Weights of a small GPT-style language model, trained from scratch on English Wikipedia: 8 layers, a variant of Adam for these matrices.
Each number is 128 + 24 x the weight over its row's rms, rounded and kept within 0 to 255. Layers, rows and columns count from 0. Numbers have three digits each. The size before them is the row's rms in percent of the matrix's.

# layer 4 MLP gate, 320x128, rms 0.0907, rows 214-319, columns 0-63
103:136125098156130094105149167144145132123132095128133099091081127153132126101127125108122118170163085146124079154110117116142147126109129074138186116105132124133126096154160151136096158128135167
091:124124125174093109114147113120127109149110156125142153143115112118152110129116144172127111161130162126123173103115146143093150101093180145120083153113149185122145118118147125088126157106088106
096:125117119130170111142094115122118121113098126131120102089099071137139129104138158130121135100120140098166121161156114141134170136156125133148126128142115167125143074127120063205089103130108115
112:090112149098137118080151171185085109113142131109086158090076101131138143121172113122162145119140126144131155119148090139140172146125113115105125131138102125108136125096122100143163140123126120
104:143163115095164154096184144098106079161134114167156141140166122120159129124131153146148167163143130120119113122130139149120113096122120175138098161151139115089153145098122086142087113097165091
093:089117165122169173155076153153134111086094144101077168129093140139147161108128152071154125123131134151153133134101097087124117172116129143099124106172137109091125145115141103122142096135118125
090:111125158142112120100150111122147131098127147141096117113139129104114145135086126145112134101167120148143109152165114182093118142137132184149090142124120122156129141127151121122091158143104072
100:103142145112107137100111121152075129142131093146094151124150121063109131130147120099200156134107118119159140141118078111123114131116126170113140140139087121131145169150113073136090144129096118
095:125134181150085126127090148145168130135117077143120138109151155111163160113124119101117123148173141129131121147111159134137139122141105120126123114082138113157152144122116145147089118115139138
104:118103088127115095135131136178149142109138106129119099104114116147138122155161159113095137142151130155145096162148094139131139114110167106101104108159146134140126151123143139123113158120039114
096:085112081172073144139151173135069132097167100131105125083129132159107139147145128156130128139188110137122097156151092137127132124122141121124120134114092103169105135088135120103090101123116142
099:116112190102111179134145126153121105115118151152145092127082112108147088094095139137177146124209154160136110161174122109163175134133145095132151159118131139123117148126151107142105110148131084
101:130137094106089091113109167150151144077111117102139074144162121135143126129114127129098105132140154130099134107177159142139129123141139136117147111133113131138106106169161163165098135097118130
112:112092125120149161167122127106123117170113165125142128140142102127113131133141160137085118115143143140107148117148138120066111132135103109118098222135127067083135142111100134146082147127094125
092:129113152147139137162112112131094158118090144120115142116099131112125104157113123118135125149127180122146113155159113103069092120116162157134110144127106119173129096145115087150096159096116076
103:142094156093107111135116145148098071121093095121104103139121125109113159117134147135134169136129108128163177119155122113105115086127114169132115166140100128090101135158121152116129154141112136
101:150096109127091122177105127092125096135131174133129113156167096068152141176131121146139108115163134092146138136126115144140156175099130148135106099136068133152134131135109140126135136119136095
098:142100124123143132164122105141120144117150111181123123135089084140127109099144126076142120100122096110114113130113118118167100128177082150097128113075089105135115119152099132131108111129148111
112:117118094126141126110119137158128149097140151125111178078163146106114094116152121084117080133087142117116132113112108113120125127151132148102147191144137142131096115171145127139138144146139159
099:159130126121127050132089136128127133099122088129099107105105135129116125108152131129137158109130147131103164124138115093150144123132077139116089140119124099107128142122129118189117123105107137
100:142106120124102072171088134130124111117076102108106127097116160138137128134120115107127155130100171141107103137156122119117154107150107135079116090132160148119163140157147146117106117158117152
111:119099123136153131147141120133072086097172129109136140108131123126127180129104107092134154166113082119121084075135063107102128128094157140149144169103114098156118134110105135115137129146136108
106:126099136116139122153159136146138069128085096117122132092160124084155151163059128129127141128137102141160140124146113162078157173134147147165115158156111132105140118120198142144116128144089120
089:123110086137097125128127130119140173119106117129103120083157125098134138130134112159146117132149147096110157118139083100134131104138118079101083096138131137153193098107163118149117115080113133
104:140112146119143138117133129131067111113092109116141116157092136136136143105113116145185128123133115145148181102137111126131111152144119156122135121133095115136133122105105096145104109154120102
099:062102131164171113157133111138143158134124138121155108076119107103098106145125139125141094086102109134160141141147131129131140110096137098143110095136145136119145128147119119136128125167121151
093:163121124139110111160139113140109100108111093117136132117138136136151137111148112110131145133133150086136145076154066127128114115142094091110116146168153151122111130130133133166120119102110120
092:101114113130123131152103127149166092123122107120151140136117124112126098103150126111157117104144130091134167152158124117130175112147123123071147142182094163110114141111106058097136106095113083
086:136124174148120121104118154108095137139120120095152101117097133131175160133104134128104110143119168133144127129113148142091096131104124156132096152118104152105152097143124093170111144132154155
096:101135125133138119090097106115167094137104089141153098109133114046077137098128097161132117113136104135140121118103129121153123141105106152112109139121077107145107153108150107121128086143105168
104:131116148097118114152105112141128135099096139150138136169151039104096174125171114121126142150102106143140156104096158099115072115136171166137114150112104141119116118108111091093105115122060105
107:151162092149128174075149131126118100115105138166105127092113142141116147115062134148096111162119111129127135101122141097136148081132155092103145127158115112115085115080110164129105115145148103
102:136120187107134113097072119188125104093102148123079133098081113137099097152152114100128151109183141105143136125114116131148169113161095127124149124169149128146135136149140094153120117117157166
101:165175137111098127141128079102095124098152165127124106126104125139171134138143100153152134144170079144110148134133082120157140112171130078119115128136135118156116126095130096174130118143093116
099:134111128118136152119131189137164123115141093136135106129133165097130151137178166163109152111152142100161143194132104146121090130153070113090142097120105086124158151146139119134124096156150158
097:102073095091158130108109105132113128138090101119084153176117106115118122127097133168080117145133116126157115117102133083115135108130113071134088114160072102149180156118132113127132145181073113
105:148118164151159111104090140099147116118120115133101121110094129142165135126135142101153090146079127148122168122137113090113121112115073123163140144128083148127120082133158118107096144158159145
100:118114120094123140134125123123160114156156091093140080131119165171133106165119114086163149174138110115128153119116118151109125153150128129128141134154161098109145119098121095155157139108139131
107:154101118140138151141115176122094144119134137141114155132087094087161131154128152119167141165106116117135120160113126131085119139106082148118118164137141076135106125136115127152167141143131120
095:134144142100132113145098149142102176058086143139096159171120166106081094122146102132127148183155101126114151143110161133091163159149120119124101145166144124098122131126126158125121138137094123
111:135146163104130108131084125147106120139126096108089137121135125101095175146124140118118105130119113150171144147134101082135173127109139084134118125168134104110134111100116047117138136139096097
110:108093144129120155072090109138109122125178127140085172106071083118117158155128161086152138139173126101151133155084129123125134123094107122116151136158126125095099110152113101179110112095114148
100:155103127130155137134114150135113107171122175124121105106111101125157132172103125156123142082125156087149078117124092147112099090112129125125119118134111115159124106142181135132102163082107104
093:162178133105172151136133121144157122125160106139145150146137138098127123091185144147164178100087154123144189129133113138140114112123121151101152122166148177129119120177138101134114142116109129
102:114119146163135094118121166147127151090116116134154133128092151144149114149092133093192142127111121117166131165158107096127139156121095097111127130142121111140168086120150095146118166199148134
089:119122152099105126086106103140112065118135098111099166101113109140084129156114162154159134154096098139164120169156154092120145114119152126127110112142126074139145089126117112145152102099110109
097:091138154125091127120144152158094144158141117105139116130127128084112137133107162135158111106095181138163146121126131123107121105135167118129111174161126095119177111144144104176153083085097128
096:098138104133111100145092132122121119145142132086113070096109111099117140165148072069172150116142126156135127112122138115115159103153132168102098135135137149101118105122119105146141130100121086
108:170111132080140090162116175168118085119137122114136091135095141109123149141155126127135101130141165115133187122107119085103161095138106114124114112181158117110089104097091093131159138121126121
092:119170087113113144132118129152118131148115117206167120217101122150114094111121150128132138119123149131137132125162146140088190124127093142125141145146124117094097150124117147101133151079117113
099:146120136113165095112092117170095118116134143106113143125095099070133147139165121097115125153124114131136151139116116126076142162145116136106127131133085148143142135130119106140157112155146098
108:144085098115120118143071149129106169128135074117088137112127150106128179098098146130104145081071137147087102142158108105129122135153123115152151116155058097131162091165152178130112137115130123
098:156109144125145153132117119152100091141157126153085152141117125146136106137145154125130125106117125130183122137120088124132169104125147095106140123193111084137135078125115127149141114144094138
102:117121103106103099146137132124062128128107135161121150109118099096118128165156092121127147165113106152128134125103110115115157119129139080080128112114113102161111142145146163152085137120056134
095:137136091122103092117118121127125141110116125094152073089133138137115134119090122069124139074146149098141119108155119098127186133148120133134153135155087109140130188141178120102130152140136110
091:149140105072091096160145136113109077133163097188118179110145110132126132191128122114134133165153113117163148146144133114118117103076156115134107140160137077137092155184148146125091112094099153
097:081112165121135100130126154127117124094136141168163123155110146101122133154131149123129135163122144111131126111139111105126125098123125174121136162174087148167123149159141186118133106081138109
096:143087155112143099129151136151125128126110086102161128064152184134138167114102079174138147143156128097117113108117132137120144160116133108151129125118095146118149148111115120112092144134160147
099:118097135095095143100156148127088111127114085135138132101066097120179158125170157159154163123126073149150075126116078128133144107143109132147144098107113140131143172142120153090128179141111131
100:116110151147112136097163170121091124138115134054145134117093125135096170097123113103162150122116151127133149146158111082134132074114118091114103130128117133165126149144122102136141112150100102
106:115103112103206131149111110105095162137113137143156121143148099126125173158093124097128118100105152096164134131118107166119109120117148109116171148165113120150125143125111091141117114145141142
098:120137093083131135129120153149096175134113133118153145085123148076119123125132106116140111095142121135163193118144124152104134162158107173123170139158153108143140146125160122108134097133108146
109:085149111097112119151135187091126154107106110182141117136103120153122155126151119135105144127119158121106165113146082138079108087146072159126161144163139102102094122102190148141138108164124135
090:118153155143117143136146149150158123107123131176140111118113129111135140116149140133141078163155086138101111100117184131114161126127126085102160150092112155101157084115124122130082085107174117
102:176109138117121089161112111121166131133142089082152106146145109138163134140149179106105098110156152093118149110148113115085102109116093136112118139124153129087141157111107103097131162086125142
112:065072136109063074131109115135106100156146100099145137120098100111144127133145140131130157109154108068143120122140110100102114121139104154166143138154126124142110158155131106148067101074112113
093:118111134125140089145127134167130126135156163126087179102158109127129158082129135082126112087082090166157149151157106112131131150137125154127126149162093115117127091112125107145128168134100131
106:142110100136134086128142147151125115109144091131103146068103108134103140129125137111157155124164129103121174137201131082133156169074116098095162136124112150085109138129133145168101150133158124
098:133125113113126115103121145100130106148104136114134086122143100093124118118147139083171116105124154121144162114121146116135143141135152143087125136093134138090109121129111112161087117127150142
100:137133132119141080130140150131124121123080097146120158140124132146160128181151129129124133101157149125123140108122113148109147075107120092109153125126088141127148102127139095134174104121119081
086:137109149133148112133151126100073137092121124158116119136117147120099123092143106143121163081089135097102156135134161149174099128128152113110124101121138150087113175088138099123140102130097171
092:139089093097111109123140104090130128114079144135122115121192125105092142097109136104095126143196125104129135106110154134112140140085097156131095098115121132130112124173151142141112114089144103
092:114108147142099113107137152147113117113129130124124094138137147136093139115131139110154104116151162099169142145102125067120155129169120130148108120157142175115141120151140146111118126127078104
103:123095113121125103120100123154118147110101144115139100134116101128144131147107095087100174145097135142118122132145147112089132150121157162123152126184087127108152100133131093150114109101127107
096:152136149130134123120096137128139138107140132093102125108144119121134146149117107125162151108129139134152146149159139138125178109120153143116117126149123088137084133165185098165147126106093090
104:132082166136113156153111126101104147138105126111138039102112102107115130136120128131101134156133154109096141109146098119129178108158083111152137067137109119140140117142123145151145134062135107
097:133106124091129129157116153160125113086125159124105142139111125140145118141124114102114147121120150137142150158167136174149136149107122142083109112149165119100169114140122143158127141129111109
099:109138127153084137137115181107108114117150130124152132095134153157150144125095116111112161166184131140144113149117104088149127113084117133109135089115153153154118118120150105145091073138120183
093:127140116125136191133112168103106098140089165078103129121088141111133154150106119146131127180113143090128140147119107104123127139125130132063121104150122084116102119132135144133130079147108134
094:126125115131145133135139183146124128100120102122116114109063131137111109111115151126131126092084169121112127177168141079078155129069090118144123148121131108114163109190111111151162107069127115
106:126135149115120122203132156162107133115139137091104143091090111096124132120134111148129136111121147089140095111113119117098141106131148143078150114144182141159119110126121091164105117158139137
105:117108142118167116133115121153086109134139108100150127111139106097140121087171175101077150118137109094110169146135149097134114151171103119149142148119103115160129087104173146112119133157129104
100:148134110181097153095157129100125139096119168144110089132124126132140113130137121096188151127162116130104093144090144089135134142131118168099121134133150107133117138188102151155143182135099117
103:134149029126114135120095143154111122099097154118103143155135126150121110113146111133121137146136127139099130121131157097108131166117128160097067107145150136101112073098137142111119129060109128
100:125103130112127150109124124141093119118157130078084121093096070134189135141139101096143155121125107131126101124124108155152162120097074138149148129156119106136132126081121145139067131119121131
098:120100133141111165109144127104153120098119115100144104102126067111150130130093114167128118125129114127115163151139135065131150148191103155117113144126114136133098129137147115131101151112120118
105:114119090155121116175138129105114149098124147105146113162119103144158086121130120105131077127108164106127123126128127123119114143157111119052104122119119127170108123115189131154128159161120094
098:112101134097174140142103133171148102142091134105130137100136147111141137169158109130101128063108168122116121104091137108089101098142136120157137136154113095136112129177120120123114100104113090
099:106094131133161172139103157179129117116142150092127146107111158098194110122134133131138092148135156164145143139152099116116181130094126158098136159156121110080092110133153120080115123127122130
102:116092102132084140089148115110130123123109065156134141110176127108151172147123114097141148096057122131145154117150158097109126090118108148166104134081098118154113146115116150100098124144145119
102:164150094125126120121103120175114081102130117139115137100142115105106150123133126128136139145138133093185176125146133099113153113120124137094103110177140113127115128143139137147160185087120099
115:082103118104105146143138109104090115121120133157160113123146095091162117109142156131118121110164160127103148086126141127160103134074111168087148161114143123096117137103135114095143129110092117
103:069143143096143115118144153123149127117176126160125133110128099132156139125125128131130154116143092134146181135128141092105163179115129147132163161144141129142110146080128129094079092158139152
103:113149155130145115123119133107137092120118105092186114137134129121147120119146122147123107138130129113102132099147151127100138135177128142133114113085076112119062144116141136146081077126145146
103:152105130122116153164147154139099106155097061145130130094119123118078111154119103116124104096143132146128133096129173104109099104149137126153157119105101114123115126137118107160086124092140120
099:111106156105140117125111095159145140122060164114113099077123098127120131090143137142144124135138141134103120138113113126115153142081113154096144163115101124100109131100146158125143117125174143
104:088169119091107146087125112109123116104148122096120137163107106110129165145104159138178122126166069121146150118089129123100116110129154173147150139145115108141135080119139082131111116149111078
094:137166086123131114138120117127129176110065090114132143094117125116158117179101138167123161147163132125109131160175128127122153129140113122064139135154095112122128123125101141107178108160121103
100:135157122124119139127129169148173124118120160129121156132159154126164145153137142155140126119147142160151121124144127143095075086093103114154118133140146138167106088162141171118096137124161138
099:156135124090128117146078120142096165098158116125147106160169181134112143154132133145124115106126113105137157110113118116137129147126128147119111134104131133105123154130090116097141173101121063
099:095171094135136133151114164154099142121105123157103120114100119054167160154160127084152094179142124129141146115122121102078165128131129135126132183128115116132128116159206144146106112128132155
097:143134110119146113113059144149114092118105119099118093152126120168123078115153092153139154129167154118164134116101147114083147151135108105114155141084128079153138105150138081150137116147116106
093:139116149179106124184135126126147128109083144167127118151137092107134113115084164116126127134142134159149137101139144104107168102099097116166091148162173104141152070117144126117114125080123128
095:089163135127145127168120143124100156142096136138134095118151159147124159125094128113090173140117152134099120163152135088152143133155081175149144131115079130134126116140119119124100156136142135
103:129124128112130112169156134157126125113078148122111142108132105143152108161094096130190126116107160121149113187121068131082130122114143168127137117092122152140121082111075115183134180149107105
103:139149158130083094140121150117102123085068138111110113138173154160111127110117133161142125120153114142149115160169104100124130095142143066135117123145140119150136097179184120117129134147116124